Weights of a small transformer language model: width 192, tied embeddings.
Each number is 128 + 24 x the weight over its row's rms, rounded and kept within 0 to 255. Layers, rows and columns count from 0. Numbers have three digits each. The size before them is the row's rms in percent of the matrix's.

# layer 6 attention query, 128x192, rms 0.128, rows 0-127, columns 64-95
118:043116097087093131136083168123122106097103160143130138139218148132126152151101098124114153152101
099:136133083135102146117115129146140165105142111172138128116155142109149113140165140120140142133151
105:146146111103099141124115144137149168120089134156095118112146168090124089103164125128132098110091
074:132137143117096100144199113151159132139092110119110130121119146141115156091057145153148136120102
110:102130132092128151070160139118142117091160165128155130151097163133140161112157074154141131120124
068:103098092097155154153083149131083122166137146119156138137134105100118114147140122100116122153116
108:171133133124123129147133099102140172176103091163110152127125148087156098129132150090113148123136
073:147119138126115106117151140185159125116113128130135138133109134186111147144133128145125149152121
092:126146146130176069062131106146132111149137100071108090166131117090176138142135133137144156172137
082:111103134104181105131118195113122128152141084087151087132157140103175131151099134123160134128173
104:176137108111106105116078129139117149129120121141184141156087161175109161159100163111118128132143
094:104128136136098144135169127119166090147138127141099142123095099113107135077111125141141124120161
103:076134130132117109158115195096159095121134087105098109122163147134142119143110122104130132137108
098:099132106106147152150129069095094132163173112055108154120145110093098100082145119109124154119092
072:121110130123155156136124172109122111110140151157168131121116145138127128160158073140130136112151
102:126112142156142136131156098112121130094157124131087141117096149120129095106160080130087115121181
115:104110102136123140162111214165119107121115131106167138139166118148142144139139144100123179157121
108:159091141143115141120156091118113146134116152138145149111131124121109098089169131122101094137083
083:127127109134125154137104108092101118148123068115139150116115166130093119158088110152152163146104
113:178130102069129121109080162106138131150133135111178111150138175124126154156139113125137131160153
096:098060122115154130119087110117113100149140164147097122116114119115179121109149164134142130118130
081:129135132142150117128131171105135125152141073109152136124155135106152125128190134116173143143133
100:151111123119088121124146142165164154149132132139149148125128153127112146126103132135123157148146
109:161129123091136130107092142141141130149167148122138098172139157108153136132126147123147128122172
108:103079147188146152119171137181076091137139117099099139110102084166129113130157123111080113173121
102:094119148131113147092096121103075121130110117121134152113166117121137097121073136121125116140112
088:111132145118118119103168161118150097150110117099103117136127160127160153145045141151147145104177
081:113106159095165103115167166110108138130119102107158117153152160126145091137083119126132112098171
104:133152122099121125120084189139119151090105135131116108165185161138159179144125099103149120141090
101:140134123092133126171090126124149104083116144150127134151159132140114182141144108118134098128129
102:056117105179157124123131105133120101137120078136094124121144132067146101140122136121118144157124
099:156117098104139092167127226138115142061084148120135123154104140181108156126128142119136097132110
102:107161122099136091129102152107091086120121100089149127135164136132117151165066126124165133169105
089:165152154131132164148148117150158108111120144174108157132164080113162184083124168109100101140130
085:157120164136114083124119138107128186108112108171106134104186149173105145123117136127128123118141
085:164109176130140129126128129132090156104119148129128120113142084155102113096160138147093151119072
086:135187123145138090132120108121113165106113094135115130141108193096124152152135119115146091115110
100:083098113102154129133148119117139109143120164076070124106129124115096120088116116101109123129117
081:129185128120087114147118139150165097083141125085114099140140153131091148166088147147112103126137
075:150122124167132115104126125131087188153126059112133119100133144122121053125090102154153100086113
095:071155129113127114085107143147131103143128109127147116170123161167125153133146095151154108129128
082:146139095164156151115142131138121135163140136117137143148069145119126165141125148148103124123171
081:128078102153122141127152088094076181125136121102137106108090130117087053135186096129145149086123
087:113125108146133115092100128152142114138127093095094130147117159113178134143095149142114139149154
077:147157127168096110112146115137165138117098109175141110162114148078162141110173167111103107168132
087:138145142157117124103100154153123109122125107117105172156082129110148121158177177152118162097156
085:053153076129168155137139125113155130170113118077137133135129124115120124112125129130142146132101
102:091153108142118157139156096124116139110129112162082142102167121127135110061134117139148138131072
091:112172113109160133108078130112133102131142115121096101145076160121110122172132131140134145118126
092:088115088103078122115102161082138162179157122055155127107137103136087109159131117133154126109081
093:116134109178113116120164113111124084132128133110141128107156135168092077095164097167146114109090
103:138153118168171102122145133112129144155142109075092124128115144145099146148114151118130143131140
096:140177113171100122127145096112100127176157127104090123098126119117071093111125115155129144111063
091:173090135112131148145151146104151139139132153142183136136090098136156144135116111100103084112134
091:153142109194112119127147156144059153136119119132132134134143123155142138133099139122107128136123
097:153121146168151110123156124155116137149125075122091141056105121122112115112077115131118134114105
081:118142159158158156098100093134095098163137080140133136113137138097127093135106112126155156109130
080:132147115100106139106135075130133096118117152146115136140120130112124130150106127118120103159118
105:137167089085166123137115156148147108115143164118120138153119139135137223151134115106112137131132
094:101098098111102144141143124146150094100109177145160111162107126153158118100159115173114087122123
087:064102161119115115141137128142114125102120133084089109090175127131112104108100125097188121151119
073:135169142113137071097130144112137163127096124119092118129074159176084145146148136136109140135105
080:196112152118154124133115125125174118127126143138096123131105124137101109133098198141119110147145
080:130144139110131157106139121083129162094121170114074157099120093131118098115161121118132111112096
071:110117131121113126143153084140182103174133187142114123097114152085111134110159153142093115157116
088:118093137126153139134105219111120100170145140082155111155163112140158184152091130079138169120152
096:088127111093160140175095192171121125131129120101116121137155168129136173120138149103112146162099
083:090143118150063068120121101128157135098118077136135150136162148132152058155129127169153115097132
088:079089122094137166176144154163093111129109128109152152139160121151119150116136139074094152190112
069:124148144101158123151083165160111103132152096090130117122151104176156129161115121099122123127124
106:140114096127125163142099188164075147096116144107140146160129097163095183116100139091102140130120
087:151160143129134098118121075119115169116109090146108115094114167160092068143118114177136104125121
073:135155131104155120153089166153111089130142088095112101124139110182134128155105119116115112129111
086:128138114119179147105099108160156138145147156161131139177142124061148152101125167083151136165145
075:097118101091149140164132096140146131163128143155128107097130155084114148147131155132089131166105
098:073151075144117137116123148111155107148161141091099126149093150124128151081138127113117119128112
083:133117120132074137132124172078105117107116142106117113105126120189111153170100092133138107072146
088:153141128166133146113138153082123125129136169097105122164099142128128171100123123120111111135109
098:126110118120107164158114147176125115110132162161124113155132105147132154115123159110125127116155
082:123151141142122091105135163138128147054108132140138149156132159124153137084132115131150108145100
093:125170122151100097080129109125140130119127137141127178135133137142126126128121088150156101133144
089:151104158120123084123148099155160131119133170100128103130125121100169116104172122120136126129139
060:138104097164116129156121148162127116131127136148154127147135082087149135063129144098116129183100
077:106132108100183116127091070132171130139122098147126115117156186050118127160134150122137155139141
090:161159172108153128113173083136140143124151107129109109110091144141119072107136112151148101127140
102:110151090141119146136110188154098119087134132131113157122129130158107181113108126110116103131086
100:076130095090139143110123145136117139125117160166134100165136183122125183136140109094110106151138
097:131184122137158130102146121134129115125165098121119152098108170097070112109123146111150150182133
079:084136143092192124137099132164138117139125160146168134158130177106165155124176149115114140163122
097:152093127141119148116116172089099162149131170085168148196138092145149139140071138081165148104159
093:127142131072194115097102119106125152129117193154154120176128142121117157151145096106115108107139
095:164138124141093139111149125141084151092124154146108144103091127189115152112122104161109091106132
090:092137114119163155154116177145132103118170125112137104162148149107136158118153123064122145163140
098:112121132118145123143091148153097141138124119114149150171147116142127139111109143062109134190130
092:157122114145132124133076214133079156122113105120137165173145099144125164132094158111116144136122
092:120121137149120106115090160115146095149138110098137126148146119116145155135129125095124163154133
120:124140109095155134071097126121168162128112158161106120154120134130099141132141103136143142060111
116:150163157121126076107113141143141156119127122142118141134093128097133155141138132129128128100160
118:108138115126136116149109138105136136117134134134137152118125127151121151104125149169082108120119
122:158130132135124124130084152126121127126137157102136184156097097164144145128171101154093108103125
120:142150117158106142104120128148099127102146178103164117152158120111134108110120111096137074143081
122:137135103127145134136146132114158119144126129158098087096126127109159104097137135089129144152151
117:088095134125118134085108191136110133117142150116173114155119124180184169128119097113153096147120
120:110116107110133114115105176125130118119114156138170110117173119142144132113146129117141096124088
143:092143139116147144121089123124111139145128091119130193146094136127144122188142127113144159116170
109:115121116149123136117169128160168142162134096116150143105098152114143069121131137144145148126152
115:166135128138126120124154122119141134132118154123181107158118115111068095097141100130114094110119
133:139121145113086190169107162112095116129136153124115150137085077152115132127114152124121112144149
120:233157168153105095096124109084139157171152121122164117152095113146119116111167109139126089116096
140:144133135141128127143159147141148109109119136165133112115104096151071132083179062179108132137121
124:200139147104115114169116125109128145141129109133121147122115121078125152144100137159116103116153
129:147127158128126154122144105082109127165129125126135147095138129135163093114168138085123113117156
116:158104193103147136139160150140124120115153125132157139105128129159127121139115198115147139108157
122:155117142086118144167116164163124142081098169102137121167129129118176124112132121152131142146154
126:138097145134115109126181186127136078118105149157126104140141114149125133131106134143150155155132
112:104126144085149129121080116077118119169134150121170091151165139154153127152129134098145136161103
133:070140141155119131108146111118146138217135118099080127119129147145112111069122154109121132117133
118:111145141155096161169153113101177106109127151154087161135125088129119139133124133163085154175140
128:144146134122131171156130129073122090122113148161100147103149120137079136109151119173117125107135
118:144112122094140102107095173104182146109137134118155093133124145122094119159122119123164155119115
109:125156123126102132207126137176115159111127104171106146141151128096143145148152132142102134146123
120:111153152142146124100155160141107112136147153115122110137155105134130141117131109117116120127141
122:080138147114127176084105140117131132146129097117094142137106119124118149154150169118128134101149
110:124121114159132127113176145129107144129132159101131113123141160160102117113127175121091145116076
110:161109145095131115121207148140168134145121121112094105102129108114183166106096170094123167135165
126:108127120143081131119109135127100077053133166148124133132115122136148159140121115169136113164125
112:140147130133085121157177119088158105136119127119120207132109135145123139126148126125100144108133
123:102126122154158129094135139122084109150129163123118138138120125129121100109127104128137097136107